Each number is 128 + 32 x the weight over its row's rms, rounded and kept within 0 to 255. Layers, rows and columns count from 0. Numbers have three digits each. The size before them is the row's rms in percent of the matrix's.

# o: layer 5 attention output (transposed), 96x96, rms 0.237, rows 9-95, columns 64-95
# v: layer 5 attention value, 96x96, rms 0.0922, rows 10-95, columns 64-95
# q: layer 5 attention query, 96x96, rms 0.129, rows 32-95, columns 64-95
# k: layer 5 attention key, 96x96, rms 0.127, rows 32-95, columns 64-95
# gate: layer 5 MLP gate, 256x96, rms 0.154, rows 0-19, columns 64-95
# up: layer 5 MLP up, 256x96, rms 0.167, rows 0-19, columns 64-95
# down: layer 5 MLP down (transposed), 256x96, rms 0.0393, rows 0-18, columns 64-95
o9 109:166165115149153149105111092122147101153090095156114133115122152099180127112155117180146071165083
v10 096:153148168170130131071175157145126155132082098083074118143107159146091102126155121127108140168125
o10 098:097073085174177132131116130170099088106101153160156168130064108141137088128174133107117052084080
v11 094:064139130152152099162127178159094075157174132146098146102192122143105064158102111157155129127078
o11 098:184107139105148061140101081190114184139157107132104151152125136102116149052210121097151093148126
v12 094:105117147118144093083122097134100137129156087161124135170155166155091137105140112134117060150162
o12 095:103115099159092182142124193154170136126076125136126172125121151116103201146074208162118114119158
v13 104:131098136089138139139149157181149149101161137107105135097149110090082152090112078143097199176148
o13 101:143167119129114145129142098162146093180133105129162064144067160087127151194103138161171181099112
v14 110:189151084091180165141096117148142147145166190160149131171130110134134080108124109070146122114162
o14 109:110119135158112123132153217153080150066147068130114103062149148130138122119128145123146111116074
v15 109:122120158194126121125169184202149084079096121115131165125131178148158133120052135146152117055101
o15 106:132138063078134103109133143137105164102158146189136104153121111126069146149121178122139095148169
v16 107:169127096105096084104122112122141149131134083097098095161188114133133078114129096132156118115128
o16 102:139128185077099175192096110125101082156119084129127138192100093151138130160125126106170100126089
v17 102:104130164070151077145157126112137147109124161140173097094142178141099162156168129109199062134085
o17 101:164103170124144143202118062088086117092120151142074152169135111112096151093100127169114131048145
v18 094:089120183164089120093156126115159116079124190165157127125148137110093219111125142084111106122107
o18 083:116161127091117114140104150092123144136075145094125106105094166113123110126085121154199077161203
v19 098:085162120114071118104190169091092154119087142115108160167170125120087109131123132105145133092101
o19 091:128122131106141084125088126165154123109104061112121167130099110162160106075182129109092068080099
v20 104:105120128145120125125173115138190113093124089077119146136071135145142117100136128154121178126140
o20 105:121107087083105164100094120092040127148102128141121168087107087147187091162122105088129076077104
v21 103:115139148093065131117158123088184097096130178148131197118114165137116157193125089105148063152149
o21 098:112168149071126140121186088100131104160115133100111116114102150117123177092099096097063134116163
v22 087:079149155136141117078110080178130168126163105135161066091081107125132134189167064118111111079108
o22 085:138118097144093122162116058148138118084111125120139168137135122121118060092089180139215123160150
v23 112:128088101156149115149107109116212088123158122118189126103160119096119159158080126083109184132137
o23 103:136172113080063116119153168068064173128181144142129162096119177128089121114150126106139140116174
v24 095:094157091120134135078021124106142150133077162135145172125097128155106115096107100080078154090146
o24 098:151114200106113121091148072109133116149137081129146093145157134105104081158121121165133083132142
v25 111:121161133094107111130166127131181127083142165156073144138138080051127172145189127154181098136130
o25 099:121119103113162154169133110161108139136153105076064093129126160160131140128103174116162145099142
v26 111:150129101123119137136123146135121089109157105145134175132183093135092110141152183127136148146039
o26 106:079149146115171100144128137119101125217183187109138140156117181126171169094101140123130083122186
v27 103:050080146161144102139132087102136093103093104091122125117073075084112123121078181117100191108154
o27 110:161149091103150188127121118132151173137151123132132134166176129165167121115140072155176140158152
v28 106:187167157176138120082145143093114138096122137113076135107129124112129137137137149212146113143157
o28 111:124150110087149119147061129185137119118086151138138120160129171166133130090132086062138156137121
v29 089:154118168179151110166109212149075105121116100169154150107122143142094096160172126101129141048188
o29 095:104134104128130149102102101120167147091105118102123138113128053160137110122164159123165177126099
v30 110:139141068164133083123113090139148206148167100118142038107145132088099125134109105160093107142098
o30 108:151125125127076104127178145124104081127132138170075143137134126125131189178158173152128126134170
v31 094:153172190155102152162064102146091095161110147130140102082150104127141103109126110147109136138108
o31 101:142150118104131083078086128178201125092065174154139086153144116147168133159131109078170158123134
q32 082:114166120131110143106063151078066174154138188115137176114121122134128118135135211135189140114148
k32 077:134125146210115186143115089173109138143086020134134121166068086164091151127154151219095115112145
q33 092:073118118095124117183119099069152106186142090088122141132096139087125130105069098098145074167115
k33 084:076104169131141126101106177124159185145112158094083189155124132132099135157196098178154152100183
q34 092:177213119116130094206152152174111140139154125100110142088056183126139117060115100127091154140070
k34 096:099123144117172159058138130123192093147160110116114094149117139118190101134133177077150153191164
q35 086:110165157145138152149092069104132172159140130129143153109128130164153106123124156118150148098169
k35 103:139125168159128111167051136110108123178121170128123141193084101107121134174169131150099140112133
q36 098:154156140163139117081088085127097092126119116129112150144130105153118119160126095124126094089171
k36 084:167106121127086116070108129092149121141089101100180137076081199165127103072155090118134109100123
q37 098:161141160094158095115100092109124121169077136073128126151088154143149076137184124086089129136126
k37 107:174136140147141090115075128193144152159152158099126152139071126109121132144137139087149164114181
q38 080:141155116143155114123073068122129104162124128071136119141149128131101146147096113127182111089157
k38 122:153178124148125072075044109125148130181107087092156152141101075152089105129140062087129171090138
q39 104:187113155139166076128086111168121056094169126129128157164116136106132149101125117148106186128159
k39 111:126112154152109101185095159139073206119107116106114175116152143140111109143117092073100127109121
q40 099:066141136122157138150129068175158099184069063114103075147164135133142177102093124165171122141119
k40 104:092128168111137145160193200097157165120146109151187128090123100124132132090112216149173128109145
q41 117:136138142137109076099155043196127113151113130099105061181181101142143173127088092165125105122126
k41 105:174139145126172173119111116128120162120165119122117147143168121047051077170130105123175145097135
q42 107:145140125134106136109147120118154136190140198094137107159101109075082148165168093089110119115121
k42 102:168130144159089132148150086116118121131097189197094108076095142118139151181140108104159153103127
q43 108:139113147186109117109143110141112135180127096088162132124135105122110120187099052134112133124088
k43 103:135165136103108145098131100106074142121121157178200112117107118133075101166102173127091109115079
q44 124:113138111084077126147090175131126154116082118098114163126144164132159118134141082133086048144169
k44 099:146139137178100121125146186080111161116119131179143093078151129151196145094097152135156190110171
q45 106:094119134099096132128137167108097154142131099196068083132148151184088175135088157097170097120092
k45 102:071167152097129164139068120144090165143085184114075152143096122161080114098132077095115116135162
q46 114:148129111165091156098161121159090112105049122136178127147079089149145121127133137167125132164127
k46 114:186162163120097127141128138166161150123172094134168142117134113096171086066149134097174149134137
q47 101:091121174085105166126152126143093170106087176143130101151125132129110129153139104089178112146119
k47 110:123090159175187095101075119129198152162106117180092094148150193105115118131152056156067099118139
q48 080:173088151164159080102117119113091102107108137140069136147130119057162172138124156149102122106187
k48 084:124103174162142104114077068083101133165124140129130216151098121150086166144124101134158134105131
q49 087:116084114128088132120153120170104134090152150143166051076173120132121105179182104132094117142115
k49 076:101162091101183163112096169106161128118149138117112101110102142137183116096094153130170168133139
q50 094:120160112098095115177032097145167141123100139088149096140098114129122193074100157117181199134196
k50 093:165175121148108101115109160081169050152126133108174148178134107132185098123123167108133120126115
q51 081:158123199169105140070147085189131090138069125115142152079097164188164158132164067116076143160126
k51 086:117134170093110105145159214095136159125208171160137084140182140081151091144174130172143107137128
q52 087:134117163093128094100142132109121113163110111132066101138151193117077144080174109166119145114049
k52 084:123129122136122129191171149168162171090094180137081134109114169114122161125079192147110108103110
q53 109:125113080098153114118138121138137093157101098097130147136101167138093165142066108145153117174164
k53 098:113107169160087128123134144138128163161138101113112121181128165134148097128125127200118135180124
q54 111:110139115111073163147087175131093178116134096204122153128182164112128123058150109129166100142102
k54 085:115155130098164090116176159121167082116127180093117144142108190136168154105062149098197164083147
q55 101:090134150080118136107151153103124173168093147179095098118093137160096149173114131173171146109138
k55 098:154070102147175134200132120158087165196146127113113093103129103113058121148112122121067114103120
q56 110:127127200154173150065192091148124144124067079125138139085123118132157111143170107136168144093153
k56 114:158123158110186101159136124146142159173165110106138163128147147144107177178192127169116174146129
q57 118:089150142148161148107112063126194152112097152062128128144105128165133120127112076130059161117123
k57 101:105137103185206142169093128158116117127107110126174055062141123146132083058137137127139098160139
q58 114:129105193079158102148124103207144107143104161117122188109075126120121151152118134182144127154107
k58 108:147112091174150133116138203101140101154130144157095088138157182143093060169109134102079082181130
q59 116:146118146121086191219174166115155182146127123106173156144138126149088157138150144109124109162216
k59 112:136147102139125150147122147160137134090120162156178206152130144122120096178153160161115146177184
q60 087:087135134130051182148103138162105112127145116073117096075109094156177127150143117172183114139154
k60 108:142132153140114137146123109159146153136094048153162121092109075171109109189141141154128178071102
q61 104:064162118149151109170125159114153140070122139169098123139163150113171117115121067109095096108140
k61 105:179114074136137097174134119209089159117125145095146105130112118111111114164140120175123168126157
q62 111:159128107128108074105141139147085073114094118122105096103119111067122152162131084199181139073137
k62 107:132169130117185142120112150152198159140124190153175104111173148119045148102118128109150090102126
q63 117:091153152061176158093158110167122169085086105165116171052145118127146116135101096129111138100154
k63 107:140097117124064103152138142102152126132151167102086106125063111126144071087149132108121077068072
v32 104:118146143089180145101121120103132121132150168127087106135152179120158094091124164111138140121105
o32 107:100120115087148181172110162112120103157150137150184111191174116132095066119170045077141158169147
v33 104:114087124131160101171130139072144112137126149122156071085134191119065131113179158137133182117101
o33 100:150085188140164202080154114122152123106139131084171175114116104109192098129150141142127120141151
v34 102:158087141140055110122165115134059165177083129114158133101112129129119119161146167070180135117080
o34 101:123121118125125135155135156178154158145121117121073092125140090092094172164123165141111125156127
v35 112:105142182134182087170084111124097167091101094114144154092109138108075108160128122109103191124141
o35 111:149092109110098114133140154140111108129154106137086120131062104112133152095143162090133074147108
v36 099:033157111140128151142113178139161148156151158127163167141065130164178118102109104113115119155127
o36 092:118114055110177150077105152116044124166131112129135131077135122136122141170098158136154142127160
v37 092:151133118138176140162105119118129134185025132106148111141140148143128124138162086150110176158132
o37 097:099171115136186159112090108102078184139168101098125117151141114095149154152097185129131085139102
v38 100:122177139191146093153071065149144152136134120153155140126144131128114075179145109098136037117083
o38 103:149087165134131149096118120134173131113073072132151105182071187098064162121113114131076117146126
v39 072:144104142136132168176155121129150064095156152123099155139135107132213194151138141102133138133149
o39 076:110141087145163125138176121162113089160114126133154104135151184181106062080170070183208122158148
v40 111:141139169114125140080128132093130110137075116103114149156132157154115079114143072166046144122123
o40 114:150126131165178087173093137142138114108135147127108133094065073146093137181150186115113153115091
v41 102:153082070116148098108133119086154124162167115162063131175145154107119093130145134198179130118105
o41 109:141154079084111178103118144156172149133100149081198102152107128147130144164130064106115110148120
v42 110:127134108164151098107088191130138145147118107126099165155045099148177154077160112191122170126118
o42 109:147128101092147123181143149090108173153162154142130120109149124112134157156115169120151162184120
v43 093:120184119158107103118177108111102138162133136125173113152109080125083113103114076184132080092096
o43 093:152133188115136103140136097183120067115056154070114094099145187141152164101090103102096065158120
v44 104:117155104091108115133123144172112137133070168106165144117046060173175100075106192160142133200174
o44 101:124147089134111123099088144074064130144148107176079096132137163106079237111107099138152118128125
v45 106:127174090128105128076110122143097136146176076103134169108073092139139130107087115115132134095125
o45 105:108107161112149107096149171095104114110067158135112103110140153113128147142101141096128067133162
v46 104:147139083146103055136135157153081098115195178129122087114170091150157158106141118144183085121067
o46 099:106089182090125191118118079101142159129109147118089152107061162105137096090135099165093151103122
v47 093:167129070100133150123142119163135119199179131124134090156126124130146166093102142187122134112096
o47 090:172139132100124167139114103076183138054147156101106134109129079088164104120166106144133187085172
v48 092:113116144177106171107130140151106082126099150164108133108162130188160077104191175129112102087134
o48 092:136143098148171124160109174136153188153147086104138171154126179077058141153122138164159210168066
v49 101:085106163082122112110163165116140104156130113169180166093175077122130162154143135126140163136105
o49 104:108112102155157153154082154108132097141130144078111072123140160177155163185139138174129140098181
v50 111:125143099128099124085131091059104114137146190160162091137078128124172169147112145097146105066182
o50 102:136140075120079120123172116142159135129181163104092155159125143150124116089145137125162136137086
v51 117:142161210160182154155084157099120173085148100116148064136130075066123156182105110138154133135133
o51 111:140156102164080089126096120123147129141064086091173172102129151130184127099123125105146100141182
v52 104:066184161118164185146124054182186140119115112115126143084130164110106103132081058096087099120121
o52 101:172050138196168118126109155188087113055093106199104109103136095162129134133141182104089118153107
v53 093:086158165117075111137110117160106118113166175126140109153174131135130120122213111178120155094144
o53 092:140081146109166133117112144136135097151175052108152120079103109146174129140128084095166146129047
v54 125:105130132131150117131141115145049124123153096059118069108096141095116114123165122089185176137142
o54 119:083115117110188169127106157145166139165099080141161177143152125146160126134144173099170118159099
v55 098:156161112136090161130080044143103189151092146184120123045148194154111112102104150126094128157111
o55 106:099129124120142119133058105172100125070128098163174111193154114126106144123118127057092122116118
v56 101:118170110108153137083193068071167072101100165115148141081071135121154108158099119108144153096176
o56 097:120093208182129131121107188132099149124160165145058088186165107162170158087119135124111085170138
v57 101:158122150093132088115163193105157138099049175154142199145155170126100061140141148120119125105112
o57 105:086131087194151129132121130091055147122183100136067038127113051140114132170110104107062140102080
v58 094:065151130134087149124139118082154107114147131179122158135069142132099133111140126149161102170192
o58 092:170104158111106102163087143135164136159152131094106142130206209145162138120122139098163146134087
v59 113:167117156120146125118081122197127149144122042100164144153185142185132100161140129172105077148123
o59 106:130148094155160129151100118150111174141102098144152135142123134164113160144153139144116138130182
v60 094:139182142149148130075106160119047128146069107157123050131140089104134133067090115134110088096137
o60 098:107153117097131146168104155104150170104136193167104145085150197077095166093117128135130167191121
v61 119:085161149101115138100111111118111159113133183118086057146107193114172104062135110152059131113122
o61 113:104066106146167141139133182089096120123166125138150166103141115110092127125127080106103170137103
v62 099:110124141098116130085054169119153177140080140106138072138118118177132179088145189132114162210108
o62 104:140106088127159129141105130085098146196124058091112185114174133074142136140113143141119121072161
v63 122:131138143164114141143142113139142091187097135079191085153096161155172164129081139130089166170105
o63 118:171092138126118132159132125140069163122124055078158161117123128116102136136110133145148097115178
q64 092:068141111147195126133082157084135115179131116090082089162145160184114167071161116043156095125101
k64 091:117131100154120044105170085076100109078096142156190137076179142152144080157154151150133093125111
q65 079:176159066093055129146143169080114178064132111113159108068105129081129098129134120154136149109098
k65 080:080085198144173111163130138126092049128157096126153112151147150118133145125123157139088156168110
q66 077:200155168144122148084183165112172169119169159142154079118120164105059088115163154122101099148131
k66 080:195163140117138066130114137094167111145172146108116118128145122165107105119127142129099175076127
q67 098:111117108158138138159068184184123081164108105095083143149075161165116113116116103163108072160106
k67 101:105146090119080129167116096129106162149112176149207137162166179151068130171099088103158133131100
q68 114:165121142153108113107151135120164170155121105080121123161156135154146146125109099143126112137155
k68 104:139107197202171102103120116117108121071118129096131110114157136114172154120161159176144136081090
q69 101:087070138127087052178145100138110124136121080114157167114117058085102109151130135082078138135151
k69 099:122194148159101111136147167094105168153147088126096160133184093115171076124081098132147157137085
q70 083:106130144112105180201133116145135117085126160171137098093103125061127163164123129084150084181136
k70 159:079066123098175154124134121116157076083142192153089126110124133105146103100105101121076140170127
q71 103:071166131103152089107121168121114136133111199100176158098162133067190203127156113084153113063085
k71 103:111174132121092197131153111118137096121103181115116130147120131098119142139127117176104130151183
q72 124:143117040146048161146125175179102146110114122154091075088116174117172138146152080136100153168119
k72 092:117107127141097172082071127126101109115140084133086105200098179147141102102129172130154199161082
q73 105:086124128126156055185124131126156152118128146153123155156131150167161133102161138127133098051137
k73 105:130123058122140091131183099164131095160107160180152122175105080102105170130115122132123089189101
q74 108:113144136113138150121057089166152157115110127069131123051163113114159125146164144105131186092159
k74 094:141140116132080104120156086149178170093067141120147134132129103078149094147161156069143121095109
q75 096:222155088150115124135176140120186191108185156115126108109110170128181069156151105076107139214185
k75 115:113141098160162129160115151125112090094103147106100119090163131046163121149151159110132128110117
q76 112:112123167161108096091113131131110120071125171110100146155098098174116176042085104158140153144142
k76 102:100176110151107136169107142125086122125148134167168147073153143126105149094160187087179159171107
q77 110:137147130185149121074157075118155097075149080109100154151134103152144130190116170193116127107140
k77 100:118129095105116161103111106094155157158083118136157071143106134102146098144166157176174153132094
q78 100:113149133174091114180125124158130178139130108130086134089108092144154075121118130176161148153142
k78 095:156113131120144117125087132100065139163143113137179094119069087059118175208107101133111146112185
q79 098:098069098109145234193104112106129117168132149098134171178139131143192115113098129116131082096139
k79 104:098121185085192196123166098135167134144115190120102124109123135129163090098098163112123112153141
q80 089:177131186123120130130137140184164113131107106161169158139140042054131096106084165056097163148133
k80 094:118187147087142087145111126069165143127175129082126103143103146148113174126190137089121126116155
q81 104:078113123145095139086078101102049147210118121131128133158109211184112132114097190132153080095119
k81 116:098169111158099138124136128154079129118131075091138104097171129142101107180147159170185171115078
q82 094:080133115187134111099083167098130156125116102107137195125128107097176148144111153133148105125161
k82 092:104126147202147148135107090138110121124070165094152140091111132166130129165147153111186116113129
q83 088:096155136133103211088162155127114132103146181125218128122167128155084120099170132158096136125075
k83 100:128121145085141155195109120178198132163123129166117132173098198140119160114093149145122093109153
q84 087:139130093152112158065153182101075150155146143106187120112177092075120163194148091156095124106167
k84 081:124134115088127116144095124160120122173118222072152106114170151165159073122120177061138089100152
q85 103:131145103162097100177092112139102138145083163170158212196133129130086128092096166188147096130146
k85 093:133173065160167110103118104091180127156128143136135175125182082131157140116137119170096193128133
q86 092:071065123111155078112146055091137096158136090124123128127135103156073150134098170170098125163150
k86 091:132106173077122170119105118086136125117158137135146140136093043110091108166087149086081085110117
q87 115:127132173137161085148173144138183114102110164161167136146080129047127112063139096084180125168096
k87 106:131189137203131143151127144158110122114176148111130131100098173101150163177163117172146202135195
q88 101:117152070150064111106116103162141111161121094158174127106128149111130138083148175164110171121066
k88 102:080090101110131128139099086102159107097162151180156129106190096171108124133111152064077183127087
q89 101:160124074128090142199128182110105149121119106185125102109102142088147120085127130089142118146178
k89 102:125144124105065143160151147130132113165155078126128110132144070139110127112205134125141103118066
q90 105:141150084133162100152162175173087140193122167141088110166154164114156150123122145045153120105136
k90 095:145098139162088153065168060122093139133107201122103083130175141166127126150162159077128183107131
q91 116:122097139091100179160085119135096133080152121192125124054137129127196107133175120135116090169164
k91 108:136165100146136101184115163143155122126105176081179118120104163113090132107177157182097131157114
q92 100:176149213110077110130138081142120083146112147131159140107145143105173095181139128114121090105151
k92 109:104097103148178100113111112165162099120126122107099102023117124106139124132189107110168144141101
q93 099:141127179182104144095137089105122105130082115089167142159095119113152105156158180109117086146131
k93 096:189077127103160139171071139099092109178120115161164123157102135067157031090140132140116165175110
q94 119:167120179150199104184136130100123117130144065125124155172120109105100109065087154154113074123087
k94 093:162139162126102138152098137155087106140149145043104050172097115154094134138102141115116122122082
q95 095:137123136172154056108152084119142122147164154120151108114144203141067137124124098082107128142204
k95 112:137113146127147092139121134130100118148132124104124129177156187099164183156104156138156085149110
v64 093:108140111152063131114167143115159111143132118142126111034094126135097147125108144107113168119115
o64 101:151159116165152147133112166169082101133158110171124146161154159128160116082128107098129119182099
v65 093:125166125133143192093129099114164183175127144150086189122097108079125110138146082122111168136130
o65 105:219140133123132108097164116116134097097124146149170097198134139098136135159111149121144109173168
v66 098:058123110113158058146135173127127125158124086095087117161152167176176129194184082113081158116152
o66 096:112133127068102143195153133148164106155121180080167136107174166156163131110102161124112103098108
v67 098:117137145137111156147145081098165139133188134110151100146161142181171146153143085114136150123152
o67 099:139129101155099106068133115120180156160069186104061124100173103110154168168135205150120127154111
v68 099:131140148043148197112155083087131186090066158087084113145098139194120084120141147098130064131097
o68 098:124105122118178090096103184070102153122135109137183164045105086052168126116195158110097094078116
v69 091:075145146085150144123094083127112080169075091173091151129097159121087063128057129167123104086069
o69 110:122135149140196123147118104139105125117153110156138060129104145099202174084091112118115118153206
v70 090:146138126094138167164129164162120155113137094131112101104103167083093090082100100087112118128068
o70 091:163063151162172061158126097115144107126129167186164130185093123122131086104120122123114141145146
v71 085:143078173140138158193163105074131116084107132176180123147144120159105133182199161073124208114161
o71 087:133124157072092160093156124089092145232137184165146125119154165054137169124134100138121073143127
v72 115:178115165105133149093112131136128111175102122147141073112089122118071181138136075139071183141162
o72 121:160126125124135055096137190211129159066108208171129147137165188153148150149119159081090080139157
v73 099:120151128105153066104165086124162096169106192151159080071097090126120160143091135078132140164138
o73 104:087121059158167137125119094148094085066086138157108124102129173170176125158157138124165107115083
v74 079:111129107086155094129159104203139104161141055133132130116120083173140153159102150152133087091120
o74 086:176161133131205117202117107129116117107169172132125121078106110124134131143105096110093146105142
v75 089:111135102105128160109126150147126096152138075169100125192149150111144076124099124155094145174185
o75 091:118163136154100096114178153128093163155146186106151129106123194077113126115121213135180135182160
v76 080:132132142114130164110101095157119157127118113147136117205081150111115121141142134153143151061104
o76 088:127090125124111115075129121083131116153117125161016153164129165081126141101151065122108087118161
v77 095:131169152118110137122165198164129163167124147120121149155112112145141095111140181085126093112119
o77 091:155156103099117106152166122093153142139155152072202157098149173075183138174151135118169109103165
v78 097:127180121179098101120122156071091158148142085122133201109034105172169146171145117082109156126133
o78 102:099156102111136135158075084114176119168116066192202114113148119115133166118089118144126166106152
v79 091:104144088144088133157127072122141128152106122111112150145111189108104115169121081077091159184182
o79 096:149127110110163158137157136131133142124119129118081117153167126110118128091123154210144120119140
v80 095:129138164165130177125128082133127115147126109100108099156141144127177165101167043173142138138146
o80 090:120102193158082101105126122177161133119082180091106159103111083074102127077134165119080137172169
v81 093:176128111136130100160161070109181145124130142061124128156127081105084170111134151130103137156087
o81 101:121119096146124100118139167115111082149161094122108143092109179132049085163136086098166140098089
v82 094:098160179162160101146181111083137149122142180070127153082086103116127144118117144072152162136112
o82 105:041119138137116165170136128142146051106064152138131158095112166140080113157140152117171124106112
v83 094:106070198105123140116139079148184136178071151168116101159083139205133096116122140111091112112101
o83 102:175112148074128098142110179126143192114125138135095157170199103108191140107157122085077157124188
v84 092:149083153153124109132165176125105161134101060133179130117080107143167096148097210113130123133132
o84 097:148142140122090098154119158092138094176151157152164099106151150095149109113134115118173111156100
v85 089:108125149107125120162146104157108152102141133217125086152181180100147141073189086093147081149112
o85 087:137122150115163111075168091057094102151094194111156105104133094125130104133112178108112066132208
v86 096:126139099124126128102130184141138120168116084146114155087104128132128160149156131129099136173087
o86 105:157102127149145108171137160130171129095155128093160137165097146106133170156092168119149099140109
v87 099:078167112124130109095094113068132115148116151116124151143108112147142154085176110204111123127131
o87 089:075099130142098132156157146142135091096152133165207149157134117128109149202149113074152130130114
v88 094:153069121114133128181092139161121138156102084138168187143168158109095132126153141107127127142097
o88 089:142121160143157093103141179107168171116209145080125082144090132162163115126139113095113156113214
v89 091:138038086128147085099106133125124115192151077136106103097092148130145159138134178124115109169152
o89 102:107137115160101130176219185116137104078151156119079068140127101151165147111106091121135126135086
v90 104:150098111153150084099121114087126048193103168148097159092143097101154166129094169161076108134187
o90 105:089122160122147174116146149173105093093168067147102155148156138133102181150118138160113180100098
v91 091:167098143106118103071142084130164174086207133115142110077129123090147185154116104161141105139072
o91 083:145196128186081155115178101114111130102119125117141075087165045157075116119114076116116144099049
v92 099:146124126173105101098119164065127152123122082138190089069114169104172182128067169162137129176106
o92 099:138130139122183164124145170090136141178137094137119086130128167098120155209091118155165196149069
v93 089:148088123127121127126150073138176165190181088146109102131158174143154119155175035118070108134105
o93 087:119108088155127109143114144130122171083183153162070148122133108131131094093072116115146162142132
v94 093:174074132138120132061106127154143167132127132149145109150084172175111093092133124097080126108139
o94 094:116167119114145086108196122113161183189153150105164171115136161128197160136162088138117215141150
v95 094:142158118107122135115072147135101089079167124073131134084149151156161122123140199182150098131177
o95 095:095124084191069221146146142107090207177117140157120111166114111166116103133081125115112150104068
gate0 101:139101169119092168143158110115100086102141123139168075074091116131099076137143128152132177198072
up0 106:113136117150115173097147166092139137116167156115163113179200074108127134159139106155161122132118
down0 112:195101172133101065113131100128126087155129170088102102117095102110135103145151121123119129193172
gate1 105:130166154005058105122161174105136144160124125125125085127069152147143147105142154119145138103088
up1 096:210152075099112169115131145092153165117127155128080078096086161102042072130186146175095135079124
down1 107:087106101173192106130124129142122143115052112110196136204171103122193152156093078148153110153145
gate2 099:164123060111121136163116114135080169144112186085135093138107128145118104127092165163142129213148
up2 094:187151063122111117182067112182084125152128167080152123112118141174120081126171192159104165190120
down2 094:158156129139126108218089131190121190163155145099142173147167101156118087101088159172101176126074
gate3 091:108151118125091093138106110128075086166141117215197108095181113151123111176116140148131118144126
up3 091:142148117191139099132120145168136114145079158081091120197113130072133140138169114113132187130146
down3 092:155118087156068131148109168137102138138138120117082138062173128174108148170134169103132140159127
gate4 102:113144147164139140131223115136076061185157151153155174172179170091164121123113103140164120105168
up4 118:134164117106124118174077146149111157132069100135140116155133152097114209123131107137146104116131
down4 112:127081134103106082124167156136091153132114121135065087114114106192123205123115170184123171130130
gate5 100:140211085146158144131149099131123036116159121193128137125120172090110119166150168140153123142096
up5 099:133076139100079161078114128156130141183111115093170112159126122178080176038156118127135163114167
down5 101:147105090133204124166102187061133139124161146217050121089135151111188112162160186148109095105110
gate6 095:112136140114174112132140148189099119144162153144082115128110132165088172143168161192146150082134
up6 085:120124122157137138085103112150125108174141177100123146130157180206134182126129137176121179098146
down6 096:164166105088132054151162170077129148132128138099160154145120111124166106086094148135157138141198
gate7 096:103124056115090154122140111167095102130119058151095110135127137129093150108098140085149164118065
up7 086:088141095132108171121100125122138116160169098124115097137123188084077091132151089118146153112053
down7 093:150171066165120089107129172192159137083087117118123122159135160186105169148119176155105136151122
gate8 097:096143124106104151131141098100110114141102159124124088089158196113172148131152134065150128113086
up8 102:128127095131144075145106107145162106127151115138139167144143092127155121126109121124096164142132
down8 098:145140110129140118107101168125106145095089103135150155065101114124117150084104145205087149137181
gate9 104:138186094138093068187089121162136136140137124153082133120127115105140104123153089087122112128124
up9 098:043157142045142169127149169114092146156103140111148157101110153119130155151145115163174063092152
down9 106:106095162168178096093163057089064114122119114117114156095131105134063148133135089119091157146129
gate10 101:076135112096078085170119096212124123207131117140149166182163121075135121193113074102119123163150
up10 098:120117182109056122112102105131084091122187141114123137117128123081143130069085097108170105141130
down10 101:120101114115114150112138128157140098153116116106211147179170080127087081162233160144096084147137
gate11 101:150098158075109133164180179190127083100144107127099138105124139132111113188201104149184106154156
up11 099:173184100111168117117146177134132133138107136117086081091153155176099059099109132079187134132108
down11 103:090047126187134098110108098163130099099113131164152165122118110135172123174158083113140144124123
gate12 087:095080081152118122202102142171118145187156148114131140104098075158099132152168117105166177132079
up12 083:133191110138170142053175082096111104104118090131134114125142139140168122109150108124098114127134
down12 085:153155123142141185090181152137109135100101114095098101078154148123175136104183122102182109151123
gate13 103:130097127176115116130129125152131139114129126202126130137158120109142080132100126064077147233132
up13 104:084188105095156105169112112088108082165170106173181110124115127148115186168165142127124132086133
down13 108:193145145106096114190114158144146195157149123162135100125162087088116143110096122091088136138139
gate14 101:144168120095140146138173154100084145118138134174112116100112143131202109096128090147074126142149
up14 109:180084144165143164135157132146164117119141134124105199168130103144092125149106172130198149083117
down14 096:091147099116078138116177053088139104090167069088161073117140114172177118146092120121176145135144
gate15 115:123147179075134190164214130094122149181156151140150146172198132096141111135140082128106173125095
up15 099:157119182133154068157109124168136092056133081141073098152138097178115138142142125148109142153155
down15 109:158128058123113121103143152165108139104112111139131094098075128134126164193116166175167102063187
gate16 128:174147123071100096160149092100088073163158130163072115078138134136161116102108131169093110149120
up16 109:134170198157159103155166090080060099107196147172089119125156143161169138142113162080056155146111
down16 115:160099094127122110111108060095106115158136087160094139096105101124125143176066118182112110128144
gate17 102:151156126106160134089146148153084155112141144165066147069162122148110122089151132115083157154144
up17 105:090116189082083097173155140127083072110200132149136100151098085107094099169104126120134094080058
down17 108:061141102158083115094150102065201110206134126073149137101179125124108191119207110169124124174150
gate18 096:182125157133142101134130086153120118180159150126156149120138174122150101097162093124092119138109
up18 101:122145137098132069113120140158124168157099117131107151153113100096143137146110111095147114121103
down18 103:149152168160151171131107153110103106144103138166102126124146106142136139113117142180164091132108
gate19 102:139050080102097148087151153158147121077124150153101166125106133142154104195119186066074147099149
up19 124:140089086127088111087135115101160120071134137150139147116127140138158122180101131085092138096186